Each number is 50 + 12 x the weight over its row's rms, rounded and kept within 0 to 99. Layers, rows and columns count from 0. The size before them is the row's rms in percent of the matrix's.

# layer 2 attention value, 128x192, rms 0.058, rows 107-123, columns 0-191
092:32 56 42 57 46 48 61 52 77 68 64 43 47 47 39 58 56 57 40 49 52 48 39 63 34 49 39 41 60 58 49 55 58 46 36 49 69 39 69 38 44 50 59 46 35 48 69 67 49 45 55 35 68 60 34 56 51 46 45 59 52 67 41 58 46 60 29 56 26 62 56 33 46 49 63 61 72 37 44 44 68 59 35 67 43 36 45 50 41 56 26 56 43 46 38 53 59 69 75 55 55 40 46 52 37 42 47 36 45 45 41 39 56 45 75 38 47 36 13 58 35 31 62 70 52 32 41 53 43 28 54 42 37 46 63 40 50 55 32 38 51 54 33 44 51 40 71 45 45 48 40 37 43 48 41 21 65 66 35 68 36 58 62 48 45 70 30 56 71 51 47 42 37 32 26 55 45 60 70 33 42 60 56 46 61 63 56 34 43 44 36 66
097:49 32 38 36 70 53 47 64 48 67 43 45 52 49 43 48 42 50 51 72 30 65 57 66 71 37 66 58 54 31 44 66 32 50 59 53 59 68 58 48 43 51 55 40 47 54 58 43 43 53 48 46 52 40 58 50 51 66 48 58 45 44 46 51 53 49 65 46 59 41 63 35 51 50 47 61 39 44 62 54 46 48 38 43 38 57 64 37 67 63 47 74 16 54 28 24 34 39 49 34 52 51 56 49 74 51 30 37 56 73 60 40 54 79 56 61 50 55 53 60 40 57 59 64 53 52 62 76 39 49 53 57 39 40 62 36 43 58 42 48 55 34 33 39 57 71 55 41 56 45 28 60 55 60 48 54 56 33 41 71 49 38 68 41 36 38 72 48 77 39 63 68 44 41 25 40 44 76 30 54 42 49 46 37 38 38 33 28 53 62 37 28
088:46 54 51 41 51 69 33 41 60 48 66 44 45 63 71 44 46 61 44 50 37 48 27 36 57 55 68 65 50 48 64 32 43 51 45 47 48 62 58 53 65 48 64 58 64 13 56 15 55 65 50 59 49 54 57 49 47 48 55 55 31 48 57 56 72 52 38 34 76 46 53 51 45 36 75 40 44 29 50 65 39 34 54 40 39 63 53 39 49 38 68 28 45 35 51 63 38 44 48 56 48 57 44 45 45 49 39 56 57 86 37 38 46 61 19 58 41 44 43 48 63 52 66 45 48 43 71 60 66 60 33 41 38 45 45 43 45 52 64 63 64 70 57 63 52 64 43 39 40 63 61 57 47 17 51 63 54 66 41 50 81 64 62 39 54 31 69 29 59 49 54 30 44 52 46 52 53 52 46 57 60 69 50 36 44 58 58 42 49 34 49 45
095:49 61 49 64 23 51 66 52 28 54 69 50 55 50 59 63 67 55 55 73 68 24 73 57 51 58 29 46 59 56 56 47 43 44 33 41 37 36 58 52 46 47 52 43 36 58 40 59 70 62 36 57 65 67 66 47 58 38 36 36 48 59 68 50 50 47 47 44 53 66 66 46 66 51 53 41 55 49 35 34 48 42 38 59 42 52 48 48 44 56 46 47 79 50 83 51 03 42 57 44 51 52 46 21 63 72 52 49 51 40 48 58 50 57 45 39 37 43 76 49 53 51 30 34 45 27 59 41 35 36 44 46 54 47 34 48 58 51 37 17 35 58 54 57 27 43 35 33 56 49 40 78 57 43 58 56 60 39 66 46 53 48 60 51 61 44 62 58 47 56 45 56 37 46 39 49 63 50 57 51 56 49 61 39 68 47 71 64 45 50 38 57
098:69 42 59 38 50 41 65 42 55 59 62 60 38 55 66 39 47 48 46 44 50 46 40 42 76 76 53 48 47 60 48 42 39 56 71 67 65 46 44 71 29 34 32 39 36 50 47 49 64 47 71 48 52 67 55 62 45 55 46 37 75 51 36 69 42 49 42 56 44 43 55 30 54 46 44 30 27 65 37 50 40 59 56 70 56 42 52 55 64 60 47 40 26 70 56 44 46 25 36 36 42 52 56 30 44 50 29 42 49 40 38 46 46 38 54 65 55 57 48 40 36 49 65 40 60 54 65 50 30 86 36 41 56 63 81 55 40 35 54 42 65 44 71 48 48 66 35 58 53 69 60 44 54 57 43 57 68 45 55 41 46 64 43 61 39 74 66 50 39 46 50 70 61 49 52 47 42 64 31 51 44 48 60 38 70 42 48 55 33 37 51 23
093:45 41 54 38 43 46 29 45 69 41 62 44 40 44 57 56 49 58 55 67 41 59 47 36 68 86 53 62 54 62 58 63 52 52 83 54 60 37 34 51 55 73 61 36 14 53 77 42 54 61 63 46 50 53 56 53 51 47 62 48 61 51 51 42 49 40 29 39 38 41 46 51 55 40 50 61 48 56 59 50 42 66 51 59 34 48 70 30 64 67 48 48 55 30 53 38 33 63 44 49 59 44 40 41 64 57 62 53 71 46 46 50 32 60 43 58 46 57 37 60 36 55 56 59 40 48 47 31 39 34 50 34 56 45 74 37 65 44 54 26 31 44 42 54 37 79 64 57 64 64 61 62 22 27 56 27 42 53 30 54 49 31 44 60 34 49 67 42 64 46 65 29 57 50 43 44 69 46 41 52 51 65 48 72 53 57 44 47 43 38 58 50
095:52 62 37 50 59 61 43 70 70 51 41 18 36 50 54 60 25 47 29 58 40 35 51 39 60 52 47 46 60 48 56 60 50 56 69 43 58 57 46 44 44 66 64 59 61 51 71 69 36 63 48 44 29 49 60 60 40 48 38 48 40 47 40 69 55 42 38 21 53 56 41 61 45 41 59 59 42 30 66 57 38 46 63 54 53 65 61 34 65 37 53 43 44 44 62 61 36 35 45 60 71 63 60 49 53 55 40 46 51 53 45 47 40 42 73 55 66 43 85 63 54 61 33 64 23 68 68 35 35 51 50 78 62 51 58 40 61 60 63 43 48 40 44 72 50 57 40 50 53 45 35 38 32 37 52 57 36 54 34 67 36 46 45 50 47 61 63 47 62 31 55 59 37 52 45 37 53 27 52 51 28 21 59 63 46 33 57 53 49 49 70 50
106:70 43 55 48 46 29 55 74 55 52 58 41 37 45 55 57 53 62 52 59 59 30 49 46 69 57 77 70 46 57 34 40 52 50 34 53 49 54 60 48 34 33 58 60 74 63 55 39 66 26 58 72 40 57 56 30 42 49 53 53 50 52 46 50 55 74 39 54 52 41 51 48 37 62 51 54 47 72 59 67 38 44 31 48 59 42 52 42 69 62 43 51 42 66 24 60 65 35 34 32 34 58 45 23 56 47 43 45 56 51 51 32 54 65 48 62 46 39 24 39 49 51 52 63 58 36 42 46 47 50 40 47 31 77 70 51 52 39 58 49 41 45 49 34 48 59 45 48 43 50 51 41 55 68 70 62 88 44 60 35 31 66 60 53 37 68 73 42 58 63 34 45 47 41 46 18 41 49 34 41 63 54 53 30 43 41 46 49 59 44 36 41
091:49 39 68 32 60 46 50 40 56 62 44 52 36 30 64 48 42 71 56 32 48 45 58 40 55 39 55 57 49 32 55 49 73 45 67 41 67 45 46 40 42 62 54 40 56 39 29 41 46 39 46 42 62 46 51 55 45 51 55 44 64 59 61 41 48 53 50 59 59 54 21 62 50 57 57 50 40 30 60 66 50 48 53 73 65 24 67 19 34 56 60 42 56 62 48 52 66 50 43 51 61 44 32 45 40 43 49 58 41 35 33 62 47 58 32 38 77 59 65 65 56 65 62 52 50 28 47 61 74 53 64 22 49 56 69 58 44 56 82 71 61 60 62 52 47 62 50 56 50 52 47 66 45 39 60 49 23 63 50 55 82 27 39 66 65 63 49 46 45 66 51 51 65 61 54 69 51 48 41 54 55 28 58 45 42 50 47 48 43 44 74 67
094:61 35 46 41 54 56 51 74 45 51 47 48 94 61 53 50 34 51 68 80 57 58 42 78 63 53 49 60 40 67 61 65 30 42 35 35 47 64 62 57 45 55 50 41 39 52 47 31 68 53 42 45 68 58 65 57 54 65 57 53 52 50 49 42 56 71 60 64 43 40 42 49 46 50 53 66 22 58 45 42 59 47 53 54 32 51 51 42 42 50 34 26 45 37 40 72 39 56 44 43 61 51 51 55 56 43 38 61 45 63 60 33 52 59 67 54 52 57 45 65 39 63 32 37 51 56 57 32 46 48 25 54 36 55 52 64 48 31 35 64 55 46 36 28 39 45 39 38 43 57 46 25 58 84 42 47 83 39 71 52 70 36 57 32 50 36 50 63 62 41 48 44 68 32 40 38 50 50 57 46 45 57 34 53 60 50 46 53 66 60 44 52
101:39 47 47 59 69 57 35 48 55 46 59 37 50 40 33 53 45 43 49 60 43 54 43 62 53 41 59 64 61 60 57 63 61 63 20 66 52 59 47 53 47 51 47 56 53 52 85 55 47 37 48 69 67 43 26 46 40 63 60 50 53 60 36 45 29 75 39 40 40 22 51 51 67 49 47 45 68 26 55 43 57 65 33 31 16 45 49 61 61 49 48 58 69 34 55 55 36 68 71 42 42 36 54 27 47 49 57 67 54 30 38 55 57 83 54 50 55 53 16 58 50 63 47 63 48 53 50 50 49 46 54 41 50 65 45 49 35 53 41 50 50 23 37 50 67 39 44 62 67 54 39 31 40 41 63 58 54 36 47 44 53 46 47 52 59 57 40 56 74 52 57 33 61 54 69 48 63 58 64 53 28 60 50 51 45 54 59 25 74 46 50 41
095:28 46 36 60 23 33 50 44 52 54 63 44 56 64 36 64 46 51 36 79 56 58 52 41 42 61 17 58 58 39 46 73 31 36 47 63 43 56 75 48 59 68 50 55 46 65 54 48 65 58 46 58 44 32 52 51 46 50 46 56 43 53 75 37 48 47 50 56 56 68 59 40 48 67 58 52 40 49 49 48 66 40 46 69 42 57 51 47 26 29 58 50 75 27 54 42 39 69 51 64 76 49 66 57 75 41 51 56 50 53 57 49 48 71 37 47 66 43 61 50 54 33 44 48 35 17 62 61 53 63 46 47 64 45 34 39 55 58 53 57 45 68 45 65 50 54 43 57 51 31 55 39 27 39 49 55 41 67 37 63 57 62 43 56 56 40 52 59 39 45 61 48 55 24 53 50 54 51 37 22 58 40 50 45 57 23 60 58 45 35 25 62
099:54 47 44 34 67 46 46 41 38 49 54 36 70 54 58 59 72 53 51 53 46 53 59 43 70 43 52 69 66 47 60 40 57 52 51 69 40 47 55 45 48 49 59 69 56 43 36 49 50 21 35 42 57 49 54 64 59 70 64 40 41 52 26 30 62 54 68 36 56 34 81 49 42 53 61 59 44 53 50 67 59 32 47 45 28 69 55 58 72 58 46 76 49 38 34 24 37 64 60 55 46 63 57 40 55 41 44 43 60 65 53 57 55 55 53 49 73 21 53 47 59 54 37 48 64 48 47 58 42 82 59 56 40 29 46 40 48 45 32 40 49 36 55 49 40 75 49 57 56 52 51 44 47 61 41 48 59 34 59 31 61 51 45 43 60 40 65 24 55 32 55 62 60 48 48 59 45 60 55 41 64 41 49 66 70 72 28 48 19 47 32 42
080:59 67 57 44 41 54 39 31 33 59 47 55 65 56 36 29 39 43 43 38 32 77 46 55 29 50 62 60 59 44 43 45 53 34 30 49 49 49 39 39 58 37 50 59 56 43 44 59 45 46 56 41 52 56 36 64 30 67 64 56 63 50 60 18 55 63 24 77 53 39 49 48 47 58 42 34 47 47 42 46 52 58 56 56 34 58 55 61 45 72 39 50 64 62 34 67 57 78 62 38 26 72 36 52 59 46 57 47 66 55 45 54 59 45 48 51 46 61 49 52 41 31 50 42 33 31 33 40 45 58 67 43 33 50 44 53 24 59 53 56 59 50 41 42 52 48 71 52 37 77 45 58 53 51 71 56 27 48 43 39 44 48 52 29 57 78 55 59 47 66 47 39 64 63 33 40 57 37 72 54 47 49 47 34 61 51 28 41 49 37 62 21
108:30 37 44 48 72 60 57 46 65 29 40 27 33 63 62 44 52 50 52 45 30 70 46 39 53 47 51 55 67 43 42 54 65 52 69 47 60 50 43 48 32 63 64 48 33 52 58 75 59 53 51 62 21 50 38 66 35 49 63 43 44 68 36 66 57 48 49 53 40 53 55 48 51 50 82 60 63 23 64 49 44 55 76 44 25 44 54 40 47 39 56 60 53 52 30 55 49 60 53 50 70 38 51 51 49 35 47 48 36 45 38 57 29 48 46 38 38 69 23 53 62 46 50 58 22 63 38 40 59 46 51 50 74 45 49 45 72 54 55 42 54 40 68 62 74 54 55 51 31 51 55 55 63 41 56 46 27 44 31 75 53 41 35 55 50 61 56 50 74 49 69 38 55 41 60 58 39 49 66 49 37 51 53 76 67 56 59 41 44 56 63 41
103:62 44 50 44 49 22 51 20 42 49 54 51 61 59 42 59 54 33 49 57 59 59 59 73 72 53 57 53 45 43 32 46 59 41 38 36 59 63 39 47 71 56 57 58 76 59 36 75 39 32 43 40 65 47 35 27 51 46 32 38 41 50 66 48 38 55 49 41 43 23 52 40 52 59 53 57 36 43 50 58 30 46 32 54 40 49 52 54 40 50 38 81 48 53 57 52 43 56 55 44 52 82 55 21 47 60 49 64 66 54 59 45 71 41 69 70 58 64 42 56 60 63 30 37 63 44 36 51 53 42 63 44 46 47 52 41 58 51 67 42 58 44 25 57 48 47 60 55 54 65 42 47 45 50 54 37 68 29 49 38 28 65 75 56 49 74 49 49 61 42 47 31 50 44 33 44 50 50 33 38 51 67 50 56 53 56 36 47 20 41 35 67
101:47 81 50 60 42 48 61 55 43 53 56 58 49 61 34 58 62 29 67 59 63 54 48 41 27 50 42 32 61 50 64 48 52 50 28 37 55 40 54 48 69 18 38 45 45 47 51 65 56 36 59 33 64 52 45 30 47 38 38 69 39 25 68 40 54 59 57 58 68 63 55 48 49 44 52 69 53 47 57 51 53 60 55 45 65 60 40 66 67 55 64 53 36 50 47 53 34 58 41 52 68 64 61 91 52 41 61 47 46 43 55 37 60 65 55 64 38 53 32 37 58 71 57 61 42 49 26 50 55 53 55 40 37 42 52 76 75 58 48 60 40 75 32 38 26 43 33 41 46 43 32 71 39 60 54 45 51 47 55 29 56 52 45 38 51 26 45 33 32 57 65 47 51 26 50 75 52 51 66 43 41 43 48 49 45 55 46 44 48 50 48 60